Weights of a small GPT-style language model, trained from scratch on English Wikipedia: 101M tokens.
Each number is 128 + 32 x the weight over its row's rms, rounded and kept within 0 to 255. Layers, rows and columns count from 0. The size above them is the row's rms in percent of the matrix's.

# layer 4 MLP down, 96x384, rms 0.0927, rows 0-95, columns 128-191
size [ 99 108  99  97  94  96  94 103 100 104 104 100 105  96  99  96 103  99  95 102 101 104  89  99 113 109  99  98  97  99  98  86  93  94 107 109 101  99 103  84 100  99 105  91 100 105 103  96  97 102  97  96 103 102 108 106 103 106 103  97  98 100 104  92  95 102  98 101  98 101  98  97 108 104  98  99  98 101 105 101 101  96 106  94 106 101  98 102  98  90  98 101 105  97 109 100]
[[146 178 114 143  94  92 146 134 144  95 166 156 161 133 178 146 136 165 225 136 108 121 135  83  89 166 105  96 113 120  61 112 176  98 141 119 123  93  92 161 129  64  84  99  91  81 131 120 169  75 104 183 152 139 172 206 145 111 155 157 122 148 162 107]
 [159 111 108 108 105 193 127 114 128 159  90 100 157 112 150 118 120 148 155 119  99 188 129 152 160 157 150 123 213 125 162  68 160 151 169 143 108 152 117 160 132 131  98  93 156 129  43 163  62  86 107 141 164 106 140 110 106 130 155 125 137 125 165 141]
 [123 121 129 133  87 151 181 157 147 103 119  80 110 149 134 130  96 135  91 110 190 196 128 132 184 153 164 127 121 157 135 112 158 135 140 120 135 118 195 141 140 130 142 126  77 125 110 130 134  94 191 166 202 175 146 141 134  96 123  92 123 150 109 145]
 [129 174 136 117 162 162  63  89 129 140 199 124  49 145 148 148 110  74 101 141 175  78 118 151 135 121  95  95  71  78 176 134  87 141 108  95 106  87 154 116 135 112  91 110 120 166 128 130  87 133 116  76 119 139  95 132 129  99 121 160 124 156 140 108]
 [194 146 103 138 109  91 107 153 158 131 125 172  81 140 133 107 106 130 114 157 137 123 149 139  94 137  67 107 126 108 101  85 144 106 128 122 163 186  37 148 151  93  88 147  72 153 112 168 149  76 115 180 114 139 129 113 128 133 159 130  95 162  78 134]
 [124  99 121 221 179 118 191 106 119 162 105 191 111 148 107 144  86  93 150 148 143 153  53 136 124 124 140  85  70  92  91 147 152  88  97 117  93  72 158  92 160 157 133 159 115 113 148 108 125 156 164 175 125 164 167 161 180 147 169  82  73 115 191 109]
 [116 122 106 154 108 131 170 105 127 115 129 116 142 153 126 101 110 132 189  54 164 110  98 129 130 130  92 167 104 114 149  94  97 159 119 119 166 176 147 139  60 122 157 129 168 100 117 166 112 155  88 128  97 105 119 122  85 109 113 100  99 125 107 145]
 [118  53 126  98 152  85 147 107 120 119 143 127 122  72 132 121 123 134 119  95 181 208 129 117 135 142  84 135 127 104  98  85  97 119 125 137 163 134 133 143 135  91 154 108 145 123 213 134 106 162  98 166 152 101 126 169 121 143 178  87 132 105 161 117]
 [101 193  90 100  98 123 113 110  99 107 137 127 124  86 159  78 138 125 112 133 153 119  70 183 139 217 128 121 156 120 206 162 168 138 125 162 143 115 116 118 166 111 154 132 138 162 182 107 174 128 146 148 158 114 150 157  94 132 111 127  71 131 207 181]
 [151 138 135  95 201 173 190 147 117 107  90 132 188 142 183 136 192 115 112 134  81 168 133 121  76 153 197 169 155 123  73 136 147 100 132 112 146  77 113  86 129 137  88 124 104  83 115 211 101 142  84  87 109  98 102  92 105 125 123 135 104 160 148 120]
 [181  96 119 138 150 147 145 128 154 120  95 125 124  89 132  73  74  90 101 158  92 133 157 125  77 148 128 100  90 118 122 132 165 104 100  91 154 200  62  89 160 117 125 172 162  94 164  94 109 133 171 162 176 119 125 169 128 125 143 176  92 161 109 132]
 [ 52  91 175 137 148 118 152 124 141 144 101  86 130 154  90 139 193 154 159 127 196  92 152 100 113 132 146 158 180 151 118 150 121 137 129  98  81  84 113 180  87 157  98 178  94  95  62 130 107 108 164 144 145 153 132  70 142 131  52  92  86 143  88 139]
 [141 132 123  62 112 119 168 173 138 118 121 126 101 167 113 123 131 129  70 189  79 152 118  87 200  60  78 169 152 141  85 101 125 163 129 109 141  96 145  86  76 149 121 147 182 157 112 172 123 120 135 160 174 126 121  95 111 127 185 132 167 150 154 123]
 [150 161 130 106 178 112 134 153 151 149 130  86  78 116 147 112 123 120 141  82 131 133 162 138 136 100 167 146  77 120  88 159 137 128 122 136 143 167 124 136 107 144 102  98 116 111 126 142 160  72 204 115 153 153 114 124 140  95 185 141  88 130 183  94]
 [126  92 126 110 126 100 147 118 151  65 173 130 152 142 122 128 119 211 148  85 141 133 153 126 116 151 118 158  71 181 138  85  94  53 123 148  79 126 127 127 131 127 146  75  96 165 123 132 125 113 150 194 139 125 127 159 213 157 105 145 179 158 121 157]
 [117 141 104 169 108 174 154 117 118 118 117 152 107 168 111 135 117 100 140 153 135 132 150  99 120 141 103 135 122  88 129 103 135 191 116  87 121  98 142  51 120 193 122 149 126 140  87 147  66 106 155 139  62 157 146 176 125  94 130 121 151  65 126 138]
 [127 111 120 110 138 160  82 149  88 156  96 104 142  69 102 118 105  96 141 176 124 185 132 135 118 135 119 104 161 230 149 139 100 105 116 127 142 156 190  89 124 183 203 119  77 155  71  86 117 122 157  44  99 138 129 145  93 198 154 113 122 107 139 147]
 [119 141  75 120 142 147  66 124 156  92 140 138 195  84 161 113 112 109 113 145 124 170 166 163 119 144 164 121 150 105  94 122  87 168 122 207 144 131 109 107 132 123 157 176 202  52 133 125 128  63 115 148 157 130 143 146 135  47  76  67 129 163 131 122]
 [146 116 162  68 111 125 197 102 145  99 128 160 132 129  60 129 143 131 135  68 144 120 126 149 120 130 165 130 103 138 127 128 118 126 105 140 173 136  88  78 126 113 139 122 192 131 235 141 123 113 121 128  96 129  49 104 133  94 120  83  95  77 117 127]
 [ 94  90 106  94  84 108 144 125  88 145 105  89 116 139 175 122  78  94 126 153 137 126 130 139 101 102 149 113 102 104 179 122 134 132 117 153 103 186 116  83 119 180 115 157 113 134 186 110 116 154 140 145 116 120 143 121 129 105 153 153 176 116 112 131]
 [109 151 130 159 146 197 158  73 139 107 127 179 163 139 127 183 190 143  94 155 101 132 132 119 135 118 153 104  81 168 116 220  44 129  60 151  95  61 172 162 120 111 135 144  47 159 132 128 102 152 140 149  86 123 173 123 148  64  86 140  94 148  94 133]
 [ 81 133 130 113 101 133 129 161 149 168 149 142 150 128 141 148 123 136 116 180  95 203 156 132 115 111  62  90  85 112 181  84 139 191 163 182 145 179 161 125  84 104 177 133 157  99 155 152 112 104 182 124 139 182 175 110 140 100 120 149 152 110 105 166]
 [119 119 115 172 158 108 114 168 122  73 115 146 200  83 163  56 109 124 159 145 139 211 161 160 157 104 157  95  84 159  75 134 104 151  86 124 139 124 131 129  81 149 123 155 106 113 189 131 182 166 183  89 114  98  69 124  75 109 197 167  71 134 135 160]
 [154 165 134 120  78 135 122 120 156 213 111 146 145 191 142 109  83 102 139 104 140 146 111 114  77  68 145 135 132  95 163 164 162 146 103 144 127 153 159  64 186 186 164 107 109 104  26 126 139 142  73 184  82 163 184 173 156 141 155 145 131 174  94 188]
 [118 100  70 116  96  78 117  99 143 133 210  99 159 137 155  93 123 152  77 149 141 150  86 130 151 138 106 132 106 164  78  86 147 107 137 155 180 101 138 164 117  96 121 107 138 117 169 174 113 179 124 104 129 115 104 144 117 128 170 157 103  74 131 136]
 [137 111 152  91 115 122 128 114 123 202 132  89  83 124 188 153 106 112 106 153 156 108 139  65  96 182  83 130 117 164 119 135 152 155 153 112 130  95  80  62  58 188 135 120 169 139  62 160 157 123 203 152 155 121 117 109 106 117 127 165 166  95 153 138]
 [137 175  90 136  92 151 120 113 134 137 123 174 101 114  99 103  73 118 183  99 194 152 100 175 122  82 196 137 158  91 177  65 136  97  98 134 148  77  99 114 146 132 151 103 167 168 200 132 146 150  84 166  65 141 142 140 150  96 121 135 141 118 167  81]
 [159 125 131 185  81  97 123 130 149 154 122 172 104 169  30 125 160 118  84 135 149  83  98 170 129 115 149 183  96  91  78  47 101 151 108 132 136 104 161 150 168 148 106  74 127 153 119  80 139 175 121 148 117 119 148 145 128  92  37 149 140 150 127 123]
 [197 131 119  84 145  96  99 103 133 140 153  57 133 118 175 172 116  84 125 147 117 135  69 148  92 108  87 142 133 141 156 160 194 111 151 118  55 162 133  99  89 129 154 104 103 152  75 111 135 109  84 190 137 136  86 128 140 116 108 223 114 159 179 126]
 [121 102 123 104 120 136 155 210 132 186  89 136  78 128  76 129 158 120 158 113 156 136  80 101 160 105 162 153 139 155 106  75 125  93 105 135 192 150 193 157 174 127 159 165 150 146 136  90 168 118 120  80 119 137 138 125 153 148 114  24 120 173  58  93]
 [124 117 101  62 101 160 124 201 152  91 105 115 121  96 126 149 128 115 133 136 132 137  89 174 120 192 148  90 137 133  95 167 128 142 119  99 185 144 166 132 139  22 125 145  97 136  80 165 110 158 108  90 145 141 132  92 138 117 127 153 129 130 189 138]
 [175 146 119 181 129 140 103 167 156 147 139 116 142 141 113  85 107 118 122 120 170 154 137 128 154 172 146 157  89 117 128 168 133 172 109 147 185 132 169 117  88 160 106 124 124  90 161 127  89 189 143 195 152 125 135 112 101  46  93 100 197 111 138 160]
 [150 166 141 128 152 122 162 104 136 113 131 103 113 144 189 102 139  95 150 113 115 129 100 144  96 189 113 139 160 179 148 161 122  95  84 132 116 101 114  68   0 244  79 153  58 137  64 170 132 120 150  87 179  84 148 113 128  92 162 114 172 163 139  95]
 [158 111 148 107 102 195 151 111 226 100 153 118  83 144 110 152  97 159  65 115 172 130 132 135 182 100 114 117 152 142  82 129 129 150 104 100 122 169 158 135 177 125 173 168  86 120 144 139 139 151  77  77 125 154 144 107 113 183  67 132  93 174 172 145]
 [169 115 178 179 118 129 150  99 175 133 124 145 142  99 101 126 160 158  72 128 130 116  94 103 145 219 187 132 164 130 166 192  94 144 127 120 135 150 171 121 180 225 153 105  98  96 113 158 164 155 131 158 104 156 128 187 153 109  44 123  90 129  98 124]
 [144 145 147 111 179 133 159 157 154 210 182 152 132 151 212 127 154 156 139 158 133 159 148 146 112  99 188  93  90 128 124 101 101  84 139 105 146  93 176 114 162 115 136 115 160  75 116 117  67 158 166  86 146 114 126  92 141 127  98 124 192 150 112 129]
 [122 169  98  84 125 119 130 146  89 117 143 159 119 120 105 105  97 154 175 102 118  96 116  96 114  58 112 113 112 105  76  84 105 118  96 121  77 164 104 143 113 140 115 158 106  99 102 152 152 156 177 135 105  61 163 122  87 213 219 165 150 115 161 107]
 [ 67 147 105 179 119  99 137  98 143 132 176 129 132 132  78 110 124 172 143 167 154 151  78 135 103 166  95 194 111 124 142 200 136  79 111 130 155  95 140 107 115 123  91 118 129 135 141 118 154 103 181  84 104 129  97 154 146 151  82  66 124 152 146 168]
 [105 175 110 124 124 100 123 137 133 103 133 170 122 144 167 177 121 157 167 136 130 172 181 150 122 129 105 109 124 124 152 142 143 106  87  82 102 183  81 115  83 164 138 115 120 138 127 136  88 119 120 153 138  74 166 131 141  75 186 150 149 159 130 123]
 [133 138  94 171 118  92 143 156 113 101 112  58 131 138 173  83 172  99 171 153  92 172 110 141 106 136 170 125 142 127  99 148 120 109  61 170 108 122 150  95 127  95 165 114 109 141 148  95  65  93 133 107  79 150 145 127 180 151 104 156 126 108 103  53]
 [151 135 142 144 120 155 113 149 141  79 130 155 120 126 118 161 135  98 124 110 167 151  74 138 150 204  88 132  73 170 107 156 123 108 146 131 152  83  24 118 122  52 118 147 115 126 102 101 172 153 142 133 102 159 141 139 153 169 164 107 125 114 165 111]
 [ 98 141 130  91 116 143 117 152 117 112 110 223 166 130 103 164  91 103 154 100 110  95 126  88 145 131 102 153 187 166  86  42 108 156 117 107  65 107 103 151 141  62 138  93 175 174 113 176 190 128 134 165 123  77  84  83 135 119 154  98 131 131 125 145]
 [168  91 110 135 121 119 142 156 122 207 129 119 115 150 118 125  97  77 156 103 156  68 127 175 110  95 142 182 121  71 120 133 165 180 189  69 175 169  79  64 171 144 108 173 131 107 128 111 134 118  92 171 135 124 105 154 162 132  76 132 153 155 138 123]
 [118 165 147 164  93 133  61  97 140  98 105 200 110 162 121 141 101 132  78  85 126 113 145 141  87  99 184 133 138 163  87 159  96 157 128 153  90 126 127 195 104 161 139 121 111 104 113 120 112 143 134 107 108 135  71 154 149 118 106 104 106 101 212 159]
 [108 190 141  89 146 144  79 166 201  75 113 107 137 138 148 118  71  94  89 101  96 125 113 152 108 172 126 106 111 127 179  94 113 198 108 123 129 137 148 137 114 105  67 143  99 147  96  84 158 210 186 124 122 118 142  83 112  93 105 122 149 125 143 132]
 [127  83 128 112 130 114 137  88 137 203 154 172 137 168 154  79  87 132 121 104 124 168  71 108 118  91 104 136  82 111  80 135 155 156 145 112 152  55 136 140 148 124  61 176 131 139 116 163 107 138 142  76 109 188 179 151 103 126 139 131 136  61 110 106]
 [163 133 164 177 186 133 134  84 165 118 132 111 170 112 188 156 171 134 172 137 113 165 159 103 119 156 138 158 156 119  41 145 130 100 144 104  87  80 124 121 119 159  94  95 143 123 119 150 145  97 143  28 131 141 138 188 115 183 143 138 138 123 152 131]
 [ 89 161 101 179 190 140 155 126 132 132  80 117 163 154 146 131 154 114 157 126 155 150 143 133 104  67 176 100 109 116 205 179 167 170  96 109 148 145 147 131 135 176 164 137 152 108 126  91 108 128 211 114 104 114 190 132  98 100 121 149  85 143 145 125]
 [108 137  99 142 132 176  48  98 181 129 138 136 122 154 117 139 131  97 156 124 150 156  43 106  99 128 161 146 142 188 175 179 186 124 130  78 145  77 135 108 147 115 233 120  98 115 112 186 128 141 109  88 114  71  50  81 104 139  79 104 153  87  93 114]
 [126  63 120 128 137 180 176 100 144 130  75  82 131 136 139 117 131 122 181 104 110 126  91 148 159  98 111 199 162 126 130 151  89 138 143  95 183 117 133 126 100 176 114 103 192 125 190 131 170  76 137 127 180 153  78  76 134 136 135 110 120  75 117 188]
 [118 123 109 167 100  41  77 141 178 136  94 120  70 135 135 100 158 120 122 142 130 127 124 140 142 189 115 106  72  89 187 147 125  95 147 149 161 174 112 131 133  72 174 193  69 192  91  95 128 154 134 126 108 133 214 161 100 118 157 113 102 166 110 152]
 [105 165 133 149  91 136 145 141 160 119 128  91 121 119 109 133 130 146 127 132 107 177 171 133 138 166 130 150  43 105 120  65 128 100 161 124  85 130  74  60 159 115 160 119 129 117 162  75 182 140  86 124 120 138 156  94 143  93 100 119  72 203 116 133]
 [140  93 117  81 123  83  76 190 149 123  95 142 164 107 145 116 167 115 166 119 138 110 157 114 168 140 130 119 154  70 151 107 104  74 125 163 133 121 117 148 107 143 165 150 140 143 118 154 107  85  92  91 201 163 129 143 173 106 108 159 170 101 153 129]
 [ 88 110 107 144 144 112 134 148 156 143 160 134 118 128  88  78 147 108 154 161 112 160 139 123 117 115  90 118 154  94 143 197  87 103 117 149 116 130 108 127 154 154 106 147 122 112 188 110 168  42 161 196 133 129  68 175 156  64 157 172  93  75  95 147]
 [176 104 137 109 141 119 194  75 137 161 154 116  72 120 116  67 124 149 184 145 176 163 149 136 122 133 145 122 140 125  94 120  90 126 139  82 201 215 131 103  60 139 122 167 136 113 120 125 145 176 103 143 104 114  94 112 148 183 209 155 112 149 159  99]
 [ 72 100 116 122  98 119 170  83 138 124  79 193 117 108  83 159  73 182 195 117 103 171 174  89 137  80  99 140 136 145 141  89  76 131 163 120 127 152 101 108  65 121 112  83 185  59 201 175 149 163 107 158 133 162 100 157 189  93 105  90 160 102 118 163]
 [137 113 102  93 122  95  65 114 119 135  78 111 162 124  95 117 125 128 118 135 156 103  73 129 115 177 162 102 135 139  84 138 150 174  68 113 138 102 180 140 101 162 148 229 102 140  93 131 133 170 116 169 146 144 206 132 146 142 126 128 161  74 116 127]
 [154 149 165 191 150 199 115 100 110 145 136 171  94  91 110 119 150 131 116 211 131 115 130 103 141  95 165 114 120 184 141 131 147 189 163 164 182 136 111 101 109 145 144  89 161 157 157  70 157 149 101 159 152 119 110 119  97 108 100 113 137  74 137 103]
 [151 114 187  76 121 144  76 116 113 112 105 122 126 140 104 125  99 138 162  95 125 127 135 176 108 105 164 105 149  94 133 129  89 117 133  77 150 182 176  53 139 153 103 139 129 110 126 120 108 142 114 101  58  79 161 155  94 148 109  94 179 106 137 111]
 [148 147 122  71 178 163  97 173 147 104 146 148  89 125 126 174 165 112  86  82 137 152 137 109 103 150 208 120 105 152 113 110 181 178 139 174 127 143 133 126 138 167  89 124 113 153 118 122  74 145 126  97 120 100 147 137 138 109 137 155 154 156  91  87]
 [176 226 104  97 163 164 120 142 123 109 137 184 165 171 110 166 159 109 102 127 177 115 121 144 121  77 179 151 135  99 113 168 189 137 136 129 128 127  82 170 120 188 113 126 165 162 112 158  98 130 108 161 111 183 120 132 127 130 163 185 120 127 156 117]
 [141 137 174 172 119 122 114 132  66 135 102 184 179  70 173 124 157 139 171  89 147 134 125 128 159 120 135 144 146 116 210  95 155 166 158 143  92 124  94 140  79 161 107 185 157 134  87 121 167 167 162 129  80 166  67  76 108 118 176  87 130  71 142 155]
 [130 141 108 164 152 117  81 125 112 121  99 165 182 154  65  66 101 168 110 103  87 163  58 177 140 117 138 125  96 120 139 112 120 177 103 123 174 150 128 100 134 157 105  96 147 134  62 129  76 105 166 145 156 127 164 184 145 141 118 170  96 122  91 148]
 [ 73 176 104  72  97 136 104 209 168 148 149  61 100 132 127 127 144 116 181  93  93 162 108  72 149  91 110  78 123 147 159 132 207 110 113  74 124  49 113 123 135 158 176 179  93 181 133  78 159 111 145 173 135 136 138 142 172  92  56 110  94 183 192 133]
 [102 107 126 116  92 110 184 130 143 116 179 132 133  96 158 144 121 139 152 118 206 131 177 117 126 151 171 111 171 106 101  89 171 114 154 100 159 138 148 198  88  91 158 113  98 130 110 130 131 160 134 146 139 166 105 155 117 136  83  70 118 148  74  82]
 [ 71 141 141 131 124 153  87 146  78  66  83 233 124 129 100 131 137 114 137 160 105 164 172  65 131 135 137 122  88 143 117 108 120 122 114 138 210 105 161 136 111  89 152 166 126 123 144 151 104 146 157  89 130  84  82 110 179  85 132 136 165 141 112 124]
 [146  91 120 123 117 144 166  67 163 112 166  88 132 129 159 127 155 141 122 167 234 159 111 150 127  92 128  95 183 181 129 178 136 151 143 132 126 104 123 121  85 172  60  80 135 107 146 139 132 117 117  91 135 130 136  81 140 121 106 111  71  60 114 110]
 [128 142 137  86  97 112 127 132  76  96 134 137 113  63 158 175 134 189 123 156 156 200 162 109  95  97  99 127 141 191 166  79  84 156 111 205 165 132 126 162 138 138 113 142 149  61 171 149 159 171 191 144 143  75  53 129  90 134  97 152 140 143 172  63]
 [ 71 154 135  92  88 135 149 137 125 153 122  77 131 141 161  72 125  67  76 149 105 170 139 143 115 108 101  88 171 135 147 157 156 179 129 104 157 135 132 111 154 171 180 161 112 123 150 167 126 137 169 167 156 180 186 125  91  71  66 105 126 124  82 106]
 [126 122 139  97 118 144 144 126 161 133 115 170 111 145 119 131  97 115  76 172 126 183 157 174 119  71 170 108 100 158 108  88 113 163 123  92 173 142  89 113 124 131  77 132 138 109 133 157 154 150 130 142 191  83 109 144  58 174 144 132 136 140 190 156]
 [112  92 112 111  99 128 149  23 157 105 188 160 123 143 125 128 152 137  97  97 155 151 179 141 178 134 136 189  83 128  97 155 100  94  99 134  85 135 150 116 108 178 104 149  87 174 157 121 180 171 142  81 105 132 117  81 108  97 178 169 163 175  90 110]
 [121 102 158 172  80 119 106 122 138 136 135 123 122 145  96  90 139  65 147 135 133 141 155 144 124 123 142 165 110 101 130 135 186 146 175 137 154 125 123 121 135 157 173  58 123 150 171 103 110 129 124  97 148 121 142 183 108  78 113 127  95 127 118 122]
 [163 159 129 133 101  83 149 101 128 111  77 147 138 137  69 100 138 120 116 157  86  75 112 139  98 117 121 129  60 113  21 129 107  66 107 143 121 147  56 129 136 151 109 166 161 180  95  88  68 129 142  95 145 153 106 142 115  96  97 148 133 109  58 105]
 [172 151 111 128 150 153 102 141 128 157 149 183  93 135  92 146 159 124 115  94 126 101  99 122 148 123 180 153 164 189 164 127 163 115 103 129 104 105 144 136 141 154  82 128 112 155 127 107 186 114 112 171 110 129 154  66 125 123 150  55 149 121  90 126]
 [154 165  72  93 160 121 146 131 149 191 112 111 130 139 142 156  76 111 143 142 154 165 117  65  85 156 144 100 141 127 148 135 189 139  72 149 148 133  94  76 129 153 109 134 103 150 106  69 100  97 127 108 145  85 124 145 118 109 135 129 114 135 135  59]
 [124 123 138 125 153 155 157 111 158 158 122 108  96 110  83 138 154 126 106 100 167 121  88 100  96 107  93 152 151  42 169 167 145 171  91 145  83 160 112  89 143 122 128 112  98 134 144  77 122 108 139 107  87 120 126 148 105 105  99  92  80 188 125  96]
 [126 153 194 189 107 102 147  76 196  61 126 133 116 133 129 100 162 100 103 175  93 110  82 143 143  98  55 116 130  64  68 119 121  78 127 168  82 171 150  97 127 144 136 152  71 182 137 135 158 100 151 110 124 117 186 136 157  94 126 197  54 190 172  80]
 [115 104 106  61 151 151 171 135 190 138 110  90 142 172 131 116 201  88  53  70 126 174 171 147  99 132 129 167 140 161 103 145 141 128 131  78 131 137 167 139 140 135 212 121 110 212 119 116 124 118 131 136 115  94 135 129 184 137 145 155 130  83 113 133]
 [ 85  79 167  73 160 136 107 171 121 110 129 178 140  93 102 128 170 142 118 147 134 121 148 157 108 117 136 154 128 113 135 101 122 120 134 102 166 212 123 136  38 112 132 142 151 132  79 122 110 174 157  76 124 103 107  50 141 155 149 132 125  86 140 130]
 [ 46  78 135 131 130 137 104  70 134 129  81 128 128 140  93 162 153 143 166  60 190 136 141 117 119 134 131 105 101 169 124 170 125 137 135 124 100 120 134 149 137 159 173 187 129  92  95 122 136 157 113 124  76 167 165 124 117 138 113 161 135 118 110 139]
 [197 202 147 123 114 109 114 105 110 135 126 161 122 177 157  83  84 169  91  89 103  98 140 129 116 186  96 173 116  95 108 156 158 121 121 139 102 103 115 117 115 109 131  79 152 136 133 118 123 146  74  86 164 125 148 130 145 105 164 149 226  52 126 148]
 [ 92 120 138 113 153 129 100 152 148 104 155 184 145 114 119  97 190 120 172 126 135 107 137 110 116 109 179 125 141  91 126 118 172 105 103  95 169 196 150 110 132  94 128 136 128 184  79 120 104 172 107 140 162 134  90 102 105 124 223 132 181 106  69  97]
 [137 109 112 142  95 115  81  57 140 124 125 103  76 195 130 127  72 146 100 128 180 105 133 155 140 142 151 166  82 178 126 134 153 134 116 168 128 143 142 138 134 132 182 126 118 111 185 101  75 145  42 101 126 108 101 139 148 142 107 154 112  97  90 152]
 [143 163 150  87 126 133 148 118 130 167  96 116 132 124 169 122 101 154 166  76 151 133 117 124 118 182 132 171 116 130 140 178 152  85  82 136 126  60 125 101 156  88  93 113 118  90 164  82 129 103 119 121 126 115 105 102 142 169 100 144  94 123 128 124]
 [ 74 109 131 125 126 126 125 172 131 117 131 128 159 171 157  74  87  81  71 146 119 164 130 114 162 134 193 163 125 140 115 121 141 135 108  83 102  44 130 154 136 148 152 152  74 163 131 175 124 100 169  89 143 176  67  97 116 122 131 161 145  94  93 174]
 [123 174 108  90 110 114 101  59 111  98 119 155 111 131 128 138 140 123 177 112  71 116 117 124  52  59  94 160 112 148 136 155 151 218  78  87 115 156 156 114  89 191 192 126 117 136 105  91  89 117 129 109 114 167 111 167 160 133 145 170 144  91 154 117]
 [ 95  98 133 176 125 115 108 215 130 152 150 105 125 153 151 158 105 114  81 152 137  87 115  83 148  78  43 133 134 102 128 115 178 161 124  71 104 171 112 157 190 111 179 117 197  80  71 121 162 184 111 126 111 109 103 189 172 124 110 178 127 115 169 167]
 [107  86 114  95  69 150 118 124 122 131 178 129 127  87 129 162 190 154 102 109 138 120 114 106 134 151 150 108 112 153 143 125 144 108 122  99 156 143  55 179  63 120 109 115 115 146 151 151 130 120 152 112 188 122 101 142 114  79  99 100 115  73 139 176]
 [ 93 127 116  84 170 172 114 172 115 141 168 111 110 160 108 131 144 108 158 173 121 108 160  90  85 153  83  80 112 148 208 137  99 133 130 115 132 109 210 129 128 114 133 110  79 150 154 112 149 191 121  91 126 117 137 143 107 123  96  95 127 124 131  82]
 [ 69 108 142  26  82  83 179 171 142 118 120 180 117 131 112 149 143 152 114 126 124 107 116 148 129  61 107 105 131 126 168 179 104 161 154 122 119 184 152 149 124 158 140 118  87 190  97 114 111 147 168 125 122 135  97 124 179 103 125 100  99 139 131  92]
 [124  94 150  78 105 111 136 106 162 102 120  90 107 143 210 155 162 112 171 108 109  79 103 109 112 100  67 172 155 178  89 151 115 123 147 104 123 146 131 118 137 109 148 135 108 166 162 127 148  95  79 154 105 128 127 111 110 100 120  62 186 114 145 149]
 [149 114 109 154 121 203 145  43 134 142 102 131 115 149 109 135 121  91 151 151 163 160  92 111 155 161 113 167 149 122 181 136 121 141 117 110  90  87 146 179 121 192  88 163 186 187 142 139 170 127 136 156 134 124 151 152 134 160  90 128  81  98 170 116]
 [105 218  94 101 103 123 106 135  78 130  86  95  71  89 163 163 129  54 166 156 135 124 106 117 136 185 140  95 167 159 139 175 156 160 125 173 114 148 118 158 161  85 170  36 119 140 115 150 110  85 106 174 122 105 122 155  86 122 182 128  57 180 119 116]
 [167 206 125 174 108 120 142 159 142 133 111 100 129 167  95 126 110 102 138 126 133 144 131  92 160 116 133 129 176 136 128 148 136 136 164 123 113 146  99  76 123 135 136 117 146 118  72 116  88  91 101 186 132 140 172 211 166 147 162 125 145 128 117 134]
 [ 98 120 102 163  98 112 150  84 175 160 108 125 158 125 107 108 134 126 164 145 120 100 167 166 113 152 125 118 131 130 108 109 122  90  50 125 130 174 120  62 155  92 178 181 178 133 146 133 160 161 122  84 155 113 161 128 140  85 132  59 119 110 153 139]
 [159 112 103 158 113 146 129 135 142 165 138 164 148 139 104 132  59  94 172 122 116 109 130 186  89 157 159 118 111 119 148 139 199 152  96 143 132 124 124  90 121 155 115 119 102  72 146 135 155 118 107 124  73 122 125 134 164 151  61 164 120 152 107 110]]